config = dict(
    n_layer=16,
    d_model=512,
    n_head=4,
    n_kv_head=4,
    head_dim=64,
    d_mlp=1792,
    vocab_size=34959,
    activation='gelu',
    norm='layernorm',
    norm_place='pre',
    norm_eps=1e-05,
    positions='learned',
    qk_norm=False,
    attn_scale=0.125,
    bias='none',
    tie_embeddings=True,
    parallel_block=False,
    init='normal',
    init_std_qkv=0.0296,
    init_std_o=0.00741,
    init_std_up=0.0296,
    init_std_down=0.0028,
    optimizer='adamw',
    lr=0.00104,
    beta1=0.95,
    beta2=0.95,
    weight_decay=0.31,
    lr_head=0.00363,
    grad_clip=2.0,
    warmup_steps=276,
    schedule='cos',
    final_lr_fraction=0.1,
    batch_tokens=131072,
    seq_len=1024,
    doc_mask=False,
    train_tokens=790600000,
    steps=6032,
    dataset='wikipedia_en',
)
Each number is 128 + 32 x the weight over its row's rms, rounded and kept within 0 to 255. Layers, rows and columns count from 0. Numbers have three digits each. The size before them is the row's rms in percent of the matrix's.

# up: layer 12 MLP up, 1792x512, rms 0.0456, rows 1275-1327, columns 256-383
# down: layer 12 MLP down (transposed), 1792x512, rms 0.0383, rows 1275-1326, columns 256-383
up1275 124:118106126075138078148151145149156199100172115187157094121110181131108093172114090072115134139140142140133144104114112086147110187142165112093074141121091111124173124106195182072068100138155179133129144110131117083119186116116092141091164132123172091184140145094104130102131141108119158102176080108191102129140154079107119112126136150124122106115184103115149102143127143131134176174111
down1275 092:139107129138125107153210140104097148144155151146112135127133127105126123165170097111046126091163165110108159094103169137137104130144123142075095096149133139113119099074147163085100138170180155143189111121131124095102107079186151000108120151163186109147156168144134132091138169136097155065106104143146114105110122086138148167114152155106124132121157110103162096158142125134138140151162
up1276 098:109143101159068130126127124109146095102192171152192139058123148177138114126175072148109178138132157156131134106104127107087138126128078118188108088122158109159184072130103164152140113131095142126116156138132146175112102066112167156113122104184127100104118160127131086165138186079098144108136114093140127129108150146120190146203164155074131123125149145176103133094076144100094113100075
down1276 095:085152120094130144082092126126108177101132180120109075102148119149098156108161126202140132086127115179090125063155132139129173083125113130155149184168105094134179095093120171199104117150102169090184146101153172059133157123096153125133104146121116106134170141128100117073131107070066068137096188123175116097119133143032107156102113141175151117119184135148106107187132163099159141125157
up1277 105:072150087183114113120185147142098110100082107122108130061163148126084137192089095136127162130124118117086116131131155156117130121119094139201122115155145117094167089120153137132129112143157157149106175160167086116171134134087173150161084099214156143142145150102145131121114125161148161117166159112100174158174104132036079149122172145126130163113185121151139128140136177111126090181029
down1277 099:115151137139107115110070128119114106099162137144178144126147131137088153141169164092125106118119103145148173122120152116129095108124155147098162156098126167179076148140138106108081165067169099133138202146127128111100152090103145000121075174088090132111136165169115127120101184174175107166105017140146093082181145110123094130129078168095146159197149130165173096087144125153162140134145
up1278 118:111134156187095092192137152086162121187151114176114078164065197134081078053070138128109183112145156095023096142144105127141097088122157136129116147124101151127169134120186131084100158205131106208105135152146099104128110079134110125179136100124154175108146111099138092092088075162176168126138105156151201152093127114048160137121168173077106136060138095092095145072124154149050111189113
down1278 127:149124111144126117110112184135132135135198193155080117091160129114137110071112169109143107103147133119118112094116102122107126061091140129090060126155150143176125147085159117119130144137223152184128155103178149096109122153109159108189138164166103131091097115107084105100112144143060138112160106152154125101145176148198160154111125171109171138184113108172110150106164089130125095111117
up1279 104:050083100106060117104124138144105169146193137039158149084112120140107112130140104093172068152147133143115140152144092135086174117161146168100124092152106133169137094130181167132099117138062162127144150128114097180131135191132144152117109101138153123124098126160200092075143071115141189110146147157127104108107084142099135102096088140160114150040083111182118175070114171142111100088139
down1279 103:203128152206115110107146114118161144121097135170221151180137117165159137148111176123134141153193130133141155149117153114104128133125173146177175143097087130136123185154115054098092146110111142132210144136152113112121106178230152010175111095185077145074175153152141130124112119108110152126094082103154139149087129134137090104083122177146133126181094129080117095149090170083143134111076
up1280 104:198145161112046093122139125107143117114166129136113084134106088098101160110156110095084079136137101121152120176094127169132172155095107115102106087130152139143134102101194169125156098093068120132129157109087160157110133143115157141182141170196115123134136157097143154123109166076145129096163143086154189182068154119087143126103116098140182109115156124133166178113126103159129191144114
down1280 097:117095139123117142100085135169136153123142153096102142123126169092133138150124122135139106119099188172123178126188127105161166171098114120175140089135150115099113207147117095129096099093097128133123181110112110157154155124090085135115120178121102143117115063122103072084159100055056142077152134148128104132080138149146120172132088138127155132091131137151138181135152112170117210118141
up1281 091:204128163102155103145130123123102119133130156131203119155122135173125031136136116101083134206174139104123101126088108143109094156137090114161104135119098152160237112116138118097175141157161086169135152090097100125110074076154115172066040080166166167144105100096108098109101128107118103076141072104121130160115190159130102101124117106074104113160121094134102108097132127135082090124152
down1281 093:095141111162127156130095150126136126142161075090088154130109162103144130129146191184075092161160067061140176146157154117076160122149170179179197121171162079089100139159106129088128116121122122091136139087134056165141173137197121039153122176112151080131182126096095167133143163141116118086128121150135111105102107062129091098136134090117092108143100149137122113225115137140180140088103
up1282 107:060155153195142128131089139153126135157165146146099156086112179119067064143084093112111129158144230151088122091097099109097175141109105144199087101082075134121175105121138162094148126097104108123131064110128168107161141060131114151134140130175117142178147179235091153121169081159124134118109029122124133142155128114163170084130108144135167134103128136111153123102082092086103163083164
down1282 103:134082184155147135141081145133163082151098070121127147110078167183174114174149171114124154060109053195192160196118127107136134157144133097146159080138221112097170087110168125140186125158166161115182114099131134157054133173141092058118114117195066141056142108100121111153122202121110137103123090120122136119076111150110112136146175170093153181153071077126144077117156069222159153123168
up1283 110:169119059081161137170092144162148082123112131101143129065087138181142084156114101137094145163134188169148119101138115144126094127127079184166082134126092132141159153073140061092091140059142149177111117157113117107083113083089127145149143064139142094140071138124089155140122080119149199042181134152114145081112086106212138105102111146128121097102160043094139134137126174061101101148164
down1283 112:123057135183150140178101062143099073079085082075147195092101090154128109159082143123127195109099097149149116160122194153153205113100095137105103109173161117178126086156116175146098158152132152146108075150136133156185175154136105168097114096098134127158092146124126168133139169117147131147138114138113074149056117143093125083152142142051097117115094117051177088062141095077112120154139
up1284 095:087156119100105111133176121155116129166160064095097125084093106139138107102125146155119141097100119055051070165053077103107143122091169172104120128098114000113145049104172130123102140143076140155110091173116170111140173125116078144130168112104090117114133175099133136080160103123195162167121123153133138133175085179177118036172177135133141118134153086110135092084143146120083165128135
down1284 093:061087158148109117131059126129075154168094153154094075140177058150180133084115121169077185156156091118112125145144210168068116180071107093182121081139139124106118068127065147165196200175151132140052138116177163067151017141135131145091139126133183136116125118156090161166157130129113100076134131128090123113148200137114097180145132148146112184166090163096112096107145098171147142085105
up1285 102:118123086159118129136176079128093123083160093131110161133121131159127092094156097160106160095118156140144138164120133164081121116160084063173138133164147106166120118122097123082138129129178150096101225052083055098164143118062218177143176141152112082100115128115080120091123120117129115129119078088189131155139140162121183121190122137134135159124129063176111103060125127091134083121102
down1285 097:088155185096087111162136113124141140062107092134141085177107130118142140147108162123143095180117121114086137156126136095153122146161144113169128119140162150111147106161130142133074131103095163134127121128142172125131126213148145100170113165116104116081103099153128211161170117122119112133068142126098155169119113104149187088103117128127140122089132121109135121149148139080132185112130
up1286 091:116056085055087096158172154136113221179114143073091106163138114134129113083153166169103062119136110159155139138174135119123118152077166165091105183181155160130109159118124154146172162125095173139157135103153101145107138075105103138126109124119162157133104155146124076161148069137124134180160122151165152071108103159120152140135139154137158083083131152190081139131085146124101129167135
down1286 092:138096108177090135147095155115123109140130140135146143121082165136159087154151090149139143154140107185085118144184136124141142122091149079089149094147154049118160189148181166154106123185125064129164097195047160088152137132068159121198099126141149118152127144156103093173075117106129147168131150117126111161168176175137148148090133145120127138153088126123113083109118123147124097111179
up1287 098:107125080128091114083086105126146192138136097106072182102080185156053134128087149157123092195141144137083128132117090136112112154103205176120099200132099123129138176157142140142119142155099207134117081116144078128185102121114162127112116137147090095125104126152111156110184116118125130111098109123120111095149054040140156127137166075138121079040064148138103139082087163145127163142150
down1287 105:128163092126109111111071163166158143151095181125153135106102106174146154111104195142152127102122112122096034142103115201120093143153139127171146117137115195077160149159131147127157180148129148120157161096184141156121122153110170120159131104126132110111119187135111149108201106097057091147159163128120123086124180103107092152174129094090086170116104151193177166115093101068089136063149
up1288 105:144102148120086112068111153129154147166083119126165084173117157133169109078171133103095192159190139133203163105163155129118155132050145114169149114121128139177146142058151194141133145133075135120129148131133138130143165113047179151154175113135189107124137160074122103130083143120133211145155058170114146103152196087087141115127112121145085114069092131212121139130143177087144156121175
down1288 105:054138175148154169124110113141173067094123121130077140142149095141112170095095115074192127155092121142099196152100090135184155064181115124093130108124142152123135179138082081147145086110164168100123140152118110112173167159147101137123078143142152135098151078116088154083115119152140100097086067139141080136077187092137119093165138105103152098128191185155109119148159095165140129125070
up1289 091:153138178130118108120170081135090148095115103118120134105128156095160191137144106161203119163178111058108120132155074090169133093175140194144133106084115074139087125101180109081059160145092126104108179175161143133078181130073160145158136075111120218136166097181120155150149163107161088154133119169149153084143154111103044081203126180121136121139164092126127165092141122098128106131148
down1289 094:164125144130117207126101141151125163161153142118085115124133108090150063172158139165095120118113121158144102131180068104103086096086171122198123088113119130129180172149107159089100113162117092106062117144125139107144124124077112141160146152148135124126177139048097110074116135081094125093126133101135137146181140091204107125160098110208077145090150116121153111087116133127066084152107
up1290 080:119074142134173129122120107152057118084125145094113141124178120213104131104165139134101122126121198108100150129125141139055176103117151110130105102082124133157123126088171151138122142161140115115111098114146106129082121134095124116172118199152121126090150124138115199108049108148127080089126096104107097126185134153122150098158173145066112130165083094131141136114080094081077191136092
down1290 083:136174132103116067132159134096175110138162107102165115123172140130136156108089137155148160106166159141166149146163156087165082137105161175114160130162107149132156148104079110159084101092118132128162100176126112092156173145158113015112141083078130164120119143107122065117148141156110118138181132126105153115130107101076114129101182098155131128107165151071134148061139102145097051115172
up1291 100:123166103177138094099135110159157136082181124102140133114099135100164120119167124104142134180144123080122078095117130101093102169137071120237130013084141139153116141144075162142145143104098155063120085132122090142078160160139175141125142133149178113156099147169106092033096136074119116135133080141146166104117132106111077122115113174144135107119120118072113137103152128119137110166144
down1291 102:095110108134097136089149063106103140123163155107112091085114131167112126162110119091132118164103095111132150101120078109162133103153154126169130117120131179138144128138172104173156078156129056102174206114078181149149150116111129117094152134116106114100081133114194110177115165197124163080136148090108208070141081123184143141145126179133129150115137154180159131099108130110226181135153
up1292 102:122126150107111069136113201152129131089064217115123101107138103116057140117126112156133216083162143142138109188132134144101170140089115147168130138169111126154113116107119120102156202154062104124106158157090128101183139137110107156140080068131075128163123130115121166144087121128114142156144125138129119107088133162120207122121139136170139140130155117156114142142105182146073091175162
down1292 086:072121127046145137122114138104194145165155118119121112146123142143090115168145115074131172125138094164175132178114099129146132082086108188162150157116155148109128116029089093115156179120124170097129112040065150113147124167168112120151158056131123095116128191115144143121094141104100145132135103127146090149181121043084124157141152145087142123138181105167122156123103124142152138154131
up1293 111:137132099170160068110111173123139118124169117145047145089129137189130103101153134096112110213169135103141139126077112100115142075225122132162131122147164118119159087126158093130126144093052145143133120061162094163152150094143113155165108161147112109200075153114084116074140140090148106104175063133136163139138144116107160130168114099069070116074184147151129172059093118134138105132115
down1293 123:151145118133151080088114104159130138142109121117167140126103084105147104142146105122099105126117167120077174122151044137118127171174125104179096138137087115124084128089108113211110124185132125135128150091117129149117126120149137111129106186115094148132087107142103118140181103159163165162121076151102155094085135116113157136144122146092134181157129084197093097122185169074176078194148
up1294 098:124127079108120102146148145158089158117093148101098118137110124076116119201114089166076106139185089145145117147138113062128142147144071145077104176109156081124127185111186180129137148174086176139114110088112133135158187144111154129148142210165125139126101097168144122166121120138125169186145145150148116096176110115147103119101108097113143072106116127090097099140161135133080122137050
down1294 086:122109075120149142123120100073214129158147123154087160157120093163121103166165171118113103153106182121105136100107128195095051122105165146120114125143076095134115152168104071107125190150145070161078100127090120095139094124134157174052106081125151106167124097079167152139126120185113168162215126126144134112105144141127127104175152131157062158174095094174166155153102103140111166107125
up1295 101:124094100113115154122116113159159131151175160137159177056153131149124104155142118185107159128136121080120105075068107071108122069185126136137169163068079118152138127075197235069136146157126133150120085139090146105089111182124162108176106095130124148115126162102115138110140132177131121102144085088175110092173148090156156146143145156120124112089154132157105161152122114125109171099056
down1295 083:119116131057123085142148159094160098108182151113143156126167109078140143183126160131133141052106144103160143095143142041125149106125111093047069182129151124163099144143094176121122096144199113144251133102119117112130095148186111000126161143135135159122114149123181123114108138122084118120161140090131090144124175135145102142052146133163119145100096137136146139164157128133119147190129
up1296 107:168106135120099148141167145118139158167159093141123144126079138179113119127105165167126145136168144082163063128127093146129109197132180126052084109180110071163195094138168180123089163172173086219074126093160084116169165141087172144117144062082157158154107185118069116116113101088126197136155100132158135183111179106152088146087110121075155135152144146101141180141157096159104169154087
down1296 091:110103126112139083143137086153134127156168122135102106143163171037084140134116112161063153107140159145131107133255160091107105156136108110093077117166153105145152160140109177154156130107182174129074085072115160137147135124113114000139143120109160108101129130143115114083135103133150161131111122159137114119158181118117151108152164139102125087152165158076152152131118136209105133134104
up1297 097:103143114106112078147133134107088148153126152128152171045086135127114136157115116108176196176109139070112122131138130147141135189098129134134077109126133082120160136126173139107144149120147117165132156101114108209097105120125089144102076118139152146135113147098145094151148113126148130107094105137131089106152088135168099064120103095109191119140118125136075113117088121071145096128133
down1297 094:153154099114067073092159143188126095128140099201162099154141139096119124150128179160144143076169183147129161123112152107161096151188175202068165127074134161122132117143136149081132164147089171109138091115113165107158089113140095050115180109116173131151160098133149134155089092134139198173157129117122183156137157079124170159145140110133087124079151142123139095140167156141170123117127
up1298 102:123154126180130025171143152130166041157174123119148131128114135142121125123129144111190071114177090095104142149102087137082142075113124132155094082117122104160122157080164173124080117085082185128108161068141118136099183092104121165107124106185097172154144172157149110152178207097146173124155103172074106126114116120165117136160085116123105114140163115104105095083141120021114131148110
down1298 104:158095165123106096128141108127121105139159168220130136148161145066081096082148075133099090140124149122127127126150127075215082099108075151159184139138145098169102154105122089117094133132114091083097062109134154136042079144195123142169149154132125103180139134190138115100153160115089151098081067128165087137167139123146096152120081079161192142128140140189103071139140115105134085135154
up1299 107:126081118152129148162160077061150110143132123088119116145076188145108088131114127117180143141199137108123111188097092123159126117199092128096153096122122128160115076119156176129160178126079159135096086167166144147169133138090149135180112096126112193173141142152142145119197102106167104133193120130125232107149156111065163078161160171130133117073149137131110159131133114114111138210116
down1299 115:101175069101165082107164154179109158179150139110096150135178146085086142063194121078135100171175169122178111140180198102166121139134114109162188146108186102110156140151159185155117136110134123160151100100124078098135100101102160114120113180110122101134152134135113162060116142073132141121116093146147132129120102123172111131122105160178153200144106176117115190155131139157130164078058
up1300 119:106091151120130165128116130151104159145194112124153131114093164151067116089182179143131121131158125060097123096110063151064132173132074154112136072139074134191118103115110130050085138147094117184093088113188111119126184099087165157116128176122103117057126125130133113111134155137149094109159109148100074075161161119105192100183137159166165105144107118125168073140112090108050142150136
down1300 135:107133109099107118079155183053121113114154144144175149124121112185102132100176159097133100152155147103135172109075112130132168142065116113056159140124136195137114104173127176060089109118086085109105057144132166092125151096057140074109112102046103171095143193109155083082097140149135102177153098132214094130175134106101131148124089141181101166139121091100171080152097121102104152128148
up1301 104:143142074084115083126131126152136152107125219146140129135133102126101162155162080133133143113167147113110080130122119159099152181102115107134104109149101146083150089093197119075131120112102189137110170148120147108159120139091137127095143154151137128082168149092136147176155169120096177094201110087136109121153145116076128099172132124106144134050152131143129112133132108143122156124109
down1301 100:140157166103146092069128134125132184114161193161192107164137110101108126093146077187118095130133133163120182101122104120136127082055177167096156161192141156172171180104101124089166087128129139161153096140119127111086118129141194038146108105090168071127124130148087128036128117136126124060139145096118117131104119112082126089140129130146137070092146158117110123063121110132087183178086
up1302 083:121077166088124108083081111113143073132189126143121121121128094137049134150166209086129127184117093116143113110125112108121145195103118161095109140164119116110101183136110165097187090102115133086187147118141173156142130109133124144113163214098134083097119107117089094090102061108201133129147130102201120181113129161134117116101172095107108102071143158155158156098142136116096101129120
down1302 086:115176080169000162155073103226147098096173148140102189153074119070078066110163177152182116161135129187139093128117189093167137121106109142105168153104089173113085119138170138106112060128060147131155098153090128082126119104151147083144130116136120137148146095160115099034157109091143134097085086138144118156158126132177101156149097123139103138136099123121087164130136098117129118081167
up1303 092:144138196181131179150182135140122145097103109175120155149119122106127135131196101105152104130089145139133108134125086075106149145148141173138141129148172084141156140108203156163104143143142157128110101125133181168129119105090088128102198118126092146110121123122082137167094133101139217131172127118192114023133164112069150150108144159140151078125149079148133110094138124114108167073167
down1303 093:112170141123120146144074141115146125150182112117097099168109139155114145093149108181133098152116124119138190119131079156122155167094094157097122131157077149098170109148106086111110128127064104111144171170123170137151109110134143103094087144119164125145170126142193098112089077076128146144120086121094111133087125114138095152179122182121086136109086190103143197201187178133126151070168
up1304 109:108126049132102140119121158114107155112156107119110160160144124160150103081196171126143125145199156118127144174141091085137162155168126111118159096103148158143152126130132105147145159148131135166133162141146077173128143118149173166171152142159125145161162211170138085116032109093118150120117129188031165091128117104140127113092153123128160110145107069177144114179080074123077026100148
down1304 112:197134084068117153112157120078151125097171133157176050182151161113151169141115117170115153131124173104115117121123140161118137147096086095107127162173056172158090098052124054115109121155118048035089153135086113096139053147104149178168119082112128100110087132125135123167137216156112171159132087180125122071110063088129092187121171112093128170176156091172118095177070121177153103109132
up1305 104:160137168084060124137134161082177117109105117108103156117093161100121075099134104116173143129093149158106176111120140131195126181097063157103061085143135133181176148138134171110100088128128133180115121103151155191115075104138149138117086133198195181174131094134117094135174112140128126092091103114139166098121145101085127075111124166085142120124197063117181092125132113095150134131115
down1305 097:116105126095124135148153108133117117132132182113132112139140117138150129148079139108097152139109060140175144060127152141054131142120151118051167098151082109095137133076122197125118116198165120129177150179157155167099124171252128000158107117121139143157133132183143129130106170190146124161051148203164111110130167148165117138141136111126123149102121102093143137124123167144100111129113
up1306 093:150100093161162094157125119123186117126126153103128151094159116078125084117137173097133126171164149110131123183067115110097070146115110136108095087162093185101082109100150132127137150099125188121151193139177143098078102107117158148098138197108163176138132224124069112153109139143150105129140100136135133101142116127098108145126133141105130133128206181084156119118100155151140089114141
down1306 098:111161088087126191169163228134128149138132115119156142151118113107092207134096111088110123131157126181114169088090143119074155174103176141108139135126066095132141175134044140175141080160110076141043143091086099113155174176091170156145121108157184121105075128170117151130119099138076142098180108199124178068124163157076129150179122141169087158076113036099089084144124082120098137145128
up1307 099:086139112143149088143146155132132121107141133142117089118202129153129150121150151152130132097127112123105132178096086094127095171118090171162132140124146049191135160084149123081103143122159139147115112124106143127144123096096164131164173081145142092155158119175105163122145101066118142054139138119115104058129190150125145156124148109137135122135184046131135088120100104143087160138103
down1307 093:114133147123097039110142165110139094155139153124132145072089128156175101152175112168095126069142162149099141073145126126114174122073160100104074154183166113131099188132190173117037109146149116183146102178169085128166139121127151078156137057125140129167129136162106076100127147170162115172082061136146133182142131070092121074042139147143135173175119187123080119145157190087176106113135
up1308 092:083110112129095108136152099183169149105140106129126182133130184142084168098074143063084137098084157098043106131098151128090112072157169096153155069090122078189132114134161146064123100158138149100126148135131113175065114135140123149137044109074141149144130106112163130153129100125119163093150156147096109129121148107152169047155121135095100150153097112134128094188130136048158167121141
down1308 086:197109065080125093084124132104111122161130109145047134119149146117095099162104122150110172096157115136162154103169120104149115141138154116139093105138156148113110119106096167123019192063102134190190119124144117091140143084110128093146165170100139111097131124095069062164138128086104104104152144183193072091116148149129114162120136156139141057120145145152116104105085167182124080083141
up1309 081:123119116098150130156101142141105133111108132143098153070114093162160146169130117152156153079142125066102147094117143146157082153161108123142105097111173089133106077138129061178125126111168061242102140110155158139126131113115109142121145079182086188146106215096143111127148212120136105115165111188115173130153159111105141109153090167125064119102072107087093068082175115114149093117119
down1309 080:094144131143142138117133131124179132098113146104141092118150143128102094112129112162157103083173121134129176098144172107191135093158137139182144186121106152129115102117124187168129107133120145085065139165145153104170167128000119128146179124152145059078155122111069130140167061147120165141136100097145076129123155103053122136083083070114126133133137157130095167122150131137131128128074
up1310 101:124102185182093108114136145086137136161123111132141112183078086137051087083140127166095087190119143137113124134158057173153154132161116164141122083121140129148173134148158146061165117096126127147134141071128125128153136094133123153136166156128166114147092123117131059127124123128080128085161143118174182145128110134102170099146109225140099139109156152133134120147095134078151129144139
down1310 097:123171053136182202143125157143118114126171089129086167133119105130148121106177105073196157181189161090105138190120140127160143137095093104150162117153129106063156114144101116142160101173137123103135116115062132200096237156116137146171150129132144105090180136148112189085103144149139117091140168197097087116048093151129135104129102098122098153126118162201116152205118157107113100116110
up1311 101:144144136156129123159151141145110187110135172099072138136164144101103113162158103140143071125103168121047112125104120094119149132156099085120105097159120147078132170074152143139139175167064172120146120082178119107144175065123156134202143152117087145160148166106113181141159160084151101126080139121138129066164069073071135160216118145160138130131161110118110124114088099117107141044108
down1311 103:148160099106150159100099145140136088142127131110099147195140079183118159147145127120063096074180080148176164150110108132123193125127161134101178136126138085142081160132081125129157138135052129122046138118108109079143176066100118182124112163112209146151159084169127147096182074184116064131139115157080159104112134099119223117123097087114119154136154122089064154122183121143115081139169
up1312 098:094149163145154111159134084136136123129145135118113142131086224188087110156112178119172126105097093148080123138118075099146125133164120136122094116134165141126074118119207145097139116129167149173110100085162162144160093183118081128134110117139176178136106097166110087115088121123187110146123091122102121144157172073083116113191155126103086132142098185078136135133089135114086125161144
down1312 099:197085154112145109095115118110177105152114166127146144136132138152149115168190047133128106166153121138157123162110110141122109154105034107075196084177120150064082136164100186092150166125128146124167098171090122102072146162125163081103132132117083131195185163112119169154134143133148112150172137154114120132198108136155161164097121157162051161120213093085081091134139177140139137166124
up1313 105:124076134133147063151148140117133154128143203103139170127082235094044089161151124090152169119182127120106120065106083110124091157144022106123100169144158165119129170110185125114148196117130171152141084110208165148110151143116109143145114140131106100143088121195129144104138111111162126147108119115129162119105087134136111145175094164158120129082113137115118107179051147093177106128166
down1313 110:110157094107152144115152156133086135105155140132145104150107131132179100105209084144058141092130164141123122118118128095098075105169119122127127130171131122136154113147101135123091157181129091111117115089168082102141152181144191150134116113145126144123127165190082124127142125084081123176151174148108212097122140144157182118069156149138078149106143129123092138144150118151172111111128
up1314 130:114137054111124113171102121114139191085101112186103144162126147121113102129174173110142130128129131183134138158061148108102080135184153158124129126081110098178126098115117140105088199150122136122132084085165153176122152104128178148162080115141191169103139165133135144117134077095175116154106150147134161122089091123120135078141108116144165082104110087169098154114105138098126146161149
down1314 168:096157110059161152091155050173117127108069176070142125119067131035118190093134120160136116119144174108126100115121115144178154156122146112155166112135110126119148137077141148098116143105133175119087194158128114140103159123097168109122126104111145090155158138126164158119155118115106113098137139140107142067136139101111099109107131104140170153137195116147088132165133087105124139229164
up1315 099:124157118103146146119043080162175122121171101097125163118137091170114091091109096120134159088086123137166120119130166117104091162194083093087108134103161116149098169177100151166181140109132089100128134144131099142127142082071176145115159132126127107168123103177085108119157148129157157125133073106100087161185112076074172113125140132109102145119185110082116099130121188180158150135079
down1315 093:126129133102128152121129098161120108155074061171110159115078091143128117156108126112126175134108132109114150119118096132100112143125143144101193161079106114101149107112123105153179077101140169092125172145137034157179160142147059121121115175128108191113109088078100156140159151083094129157118145124086129098107103143130132108076115147049175091144158108208129164116122097158130127166116
up1316 106:108191170083126193113151168081097159140117105106111129038128153131123094122156152139121113156172167069148137136100123078153109157121065181119127088104147115190100128143140146143157183126161096140112113079136157156105155127138120122164071150156196133135137119152122152121122163098171147161109074117180094144173118083128119134113108161131107127129155161070102113142055188095082142147125
down1316 117:179120146106161140142132158117105101178092139130129138083111130053123110074087084126161106116119150143128142069158132094090141093116120171148130136092087153134110149130164127131136155152184117127149091105108140142159113134137076090160109130102172158121126085180130126166145142108119085185107200116123159108215188111170135106136105134160105127103134132062139215147075170151130146171086
up1317 098:127123059127088097183146126103136106093173156035121158129099119185110195127170121117164145125139141121111137078126120097124118070117069147085151135099129106081181153081147151079141085148099140118078163136139148121143124184095184126168063219190143207122149194125126103099157149150129155124114126106142156085076161136037109182179124155142111115118167172086175098091193155167079133193140
down1317 098:133108096092176132105118118140109176140128100091195189128119125167137093159160121129192127183099140092145051164117058109090166109177113167117139085173089136174115129106107151126139168137098159202105092101080118084054126141163124152114111115124105110187090122176169107108129104109134108198092146133116098165166104108155107153085113163089144183164147138146174176116137158067171128082099
up1318 107:176034126141157122239128142155123184124130154165193113162141160141141132091140116121124158164184144136114134085100129136171111205107177113138126093169125110156129121095092191092073168117135140167136103094128119100122129162123116142136110110116147097183105125121085126147146140102148107107116098075111168143150154123056155120106129139155138133108144141151141134104098113154127147073090
down1318 074:148138121116135123145165145108111155119146130131135136136181143116088128185134113130091133149129138158107168111139122139146141088149132148120125133099131123166111105151168105087110119157124103117255153111099164151173135108170139000115111154163164143130100136133147118110099108151105113064140141155149122137135139145167167114103160112129158152118141108080093091147108161180074120160125
up1319 102:061135097119121114152122153148157160114104137127132139112140140041124112126133172129132167110186137072103114176128129141124064164133095158107162146089132119146154144062130191103109121146098080149093130062088173126101131150150123135180071142126209081110142068150170108210141128118156162180134112134116114102109054078076112077172096134122142140093184096109155130092120114171079147161089
down1319 102:151167135122166118191118069133146150134138140125093139183138174118087165072126144153154110119083123114145135137122127192117182085121137092065072074203139119172114124105111092163196117205135162164072102128133105092124124114104174162098111089108087108163082130073140114110159150143183078072093140140121131135124147164144125148087135105039086075170117146200168135125184107149157117141111
up1320 082:094105135054106150154167101176128163214111116151084114112098155175150128094175102119146149149129084089071133179175154150110136152121153121111101061091124151129084153081100113178084129144082160079123141065092086113134151115071097134125153109172102103118148150111126115145152192111120112081167106128179128128197143163074117159125106142108129114069146125187109097129094058119072150161128
down1320 087:137088114163095129130104143118136114108153126103162156080157149161138082145131151142165053140114137112124161110110095067164113149104116153131196187109114153087121142131144144129144116104110115133217119123181115129149089120186180008081119089130181121121086135106153155146148097098159133148086144133175109107106138085128155122124150138077157125071167089103126080122119113106158163081105
up1321 108:100114120131101073112132106180122125107103133111055094145064124140136095123117166137134165098116185179128134185088144122077124119169147135117140131129090068199119107106125129145115173152130108112146098135123127137144111153131130139173088130153152109138112192094121137138059110128130172141122129161151121117123115121174188120122173183107044129137130107109082131088122158073068157185140
down1321 111:089128138115133088094124142132179137128110119118122097174127115081118101125066165147140101119177098124126136178139171132133124061135141137189118072096134136117030127084079097128105122145130106181141138078113121104112122162141156066132131080156127139125124131092188110177140152113130089101131102135120115140134112155168138108091119122117086144139105100079127113138168148155114154162094
up1322 101:113171130129108105155145146108197132123179100124161135132183183147108122059087103120142058114121142108081117135156130087130078124128103126137160098141088146139168104120165163107109094126128168166098120073197103088114175139052148125098113060155143196112127085185127105140145123130114190148191036093150119113165137113111096180096146103081130100077140158154149143120155119144142155103075
down1322 099:131116100128131128135163103116130098132191106142118118170109162113114098143116132094132156160091145136148163140181126152141098113092156056119097096110166089172153120116104120141130159142197140094163160077133160122138116155119142000139110161160108089136031126130142125111105139103135164113114170138136079144095067168114170143140174177142196116101109094149163121110139074102140171132124
up1323 103:080073162149070094119128140153138165137175133092090134106155146158130120087129170133149120109109128129154090101138123129158136170096106117194160112138133134132176113061138143093119152195154094169105096126125113114177084045118141123139055159138124135140133127160120090107112108094090135128101158108119125106146160158110110107115108104116154099113113154138100104097050131144122128124127
down1323 102:100078086125108139202066184147099108128141097136149129175135133143135132140144134211138147112140145108082126125221209127105089156126123127136142136105158174133065138116132120116142152177118115194123134129140154141133111140081034161141189169117136078134124081126124140142120191124130174137092153174082123041127164117141181098115119118160189086172115120140081123084097111140105096079126
up1324 098:108173161061104100161156174176125140141179127105155134134167091162107087071114077126139109114127128113148133092151104110134137124090124155132110127143124147156127136145145140143124198119062152100151130075094112100140085148085137137141159118153122125158109142153110025158157166144157098045184154125151104177156175057096146128122128139095136057103165110177244122137133119196147070137124
down1324 082:102092138118126077141176160121140143151140119085112173124182156086107139148094094120089193076117133137101134091175145148123119069110150103160155195134076112119158117128177165129100091149142121159245155138133183148141153143178076013135088096084158081134126112114144130111115159129126107126154120150135098142124135100121142175137130168126187100126138111100157115141140139168140148123101
up1325 084:122162041119132119151136143123181128105133097130139109091053156119083164098152180078165111072093130112139160156115136144126102172114090142187098097109093125078170162153126096079084183179103132174116109079117092150130123088136103104116107152154130141145138100147126125148128096096136122163095137086119152121088133117112105099163167082054098150135160170125178111101089056117097132135141
down1325 087:152111160149127129108134177131094151114099172090147170151157150122115168090134107116084122120114080129110093163153158125172115077099110125158168157139150132174157108124085060166110129096158087142107117121161139114148166183138110111146162132069114047153080144140186158138119147186122130161130144108198110169151128118096141205081152152149149160179112096094056106183146205114162115103115
up1326 110:074109148113100135168152117128175128086154183106124206125167146097153125090138100102102167119145150139143161068050149130061126101121065160095094129125121107148125105076159133103091163140125149106150171109145092221138114135104138122111100189140128160149144078142097090182105122168141200138122077092164088080149125092101153137127181126104120110095180104134134079147096102155118109147042
down1326 111:134128102088135095121080145108125157100160098139131091145121161185120160171109180138117115057084127170158108133112111143119129184154136144117113112122097088074137103149114163132170104142092144158037135125104164085159176132052108145120154157120141149179134137139116119105100133136143075109202118172118119124113159099131135124142111129146141116118112097127122129125126106051162136134124
up1327 097:092132137148141158124111130167119117140107153124110162124077141105090112178143154090114134085191145119109151157143137082143085096163145171113078103061125087078078161146122175145094097105104148128139161135122137149236117116095131131146155171155112117105134095155101067147136094136154105124140141159123133133150132117110141131101143134090166100128151067100167113135117142141097074162103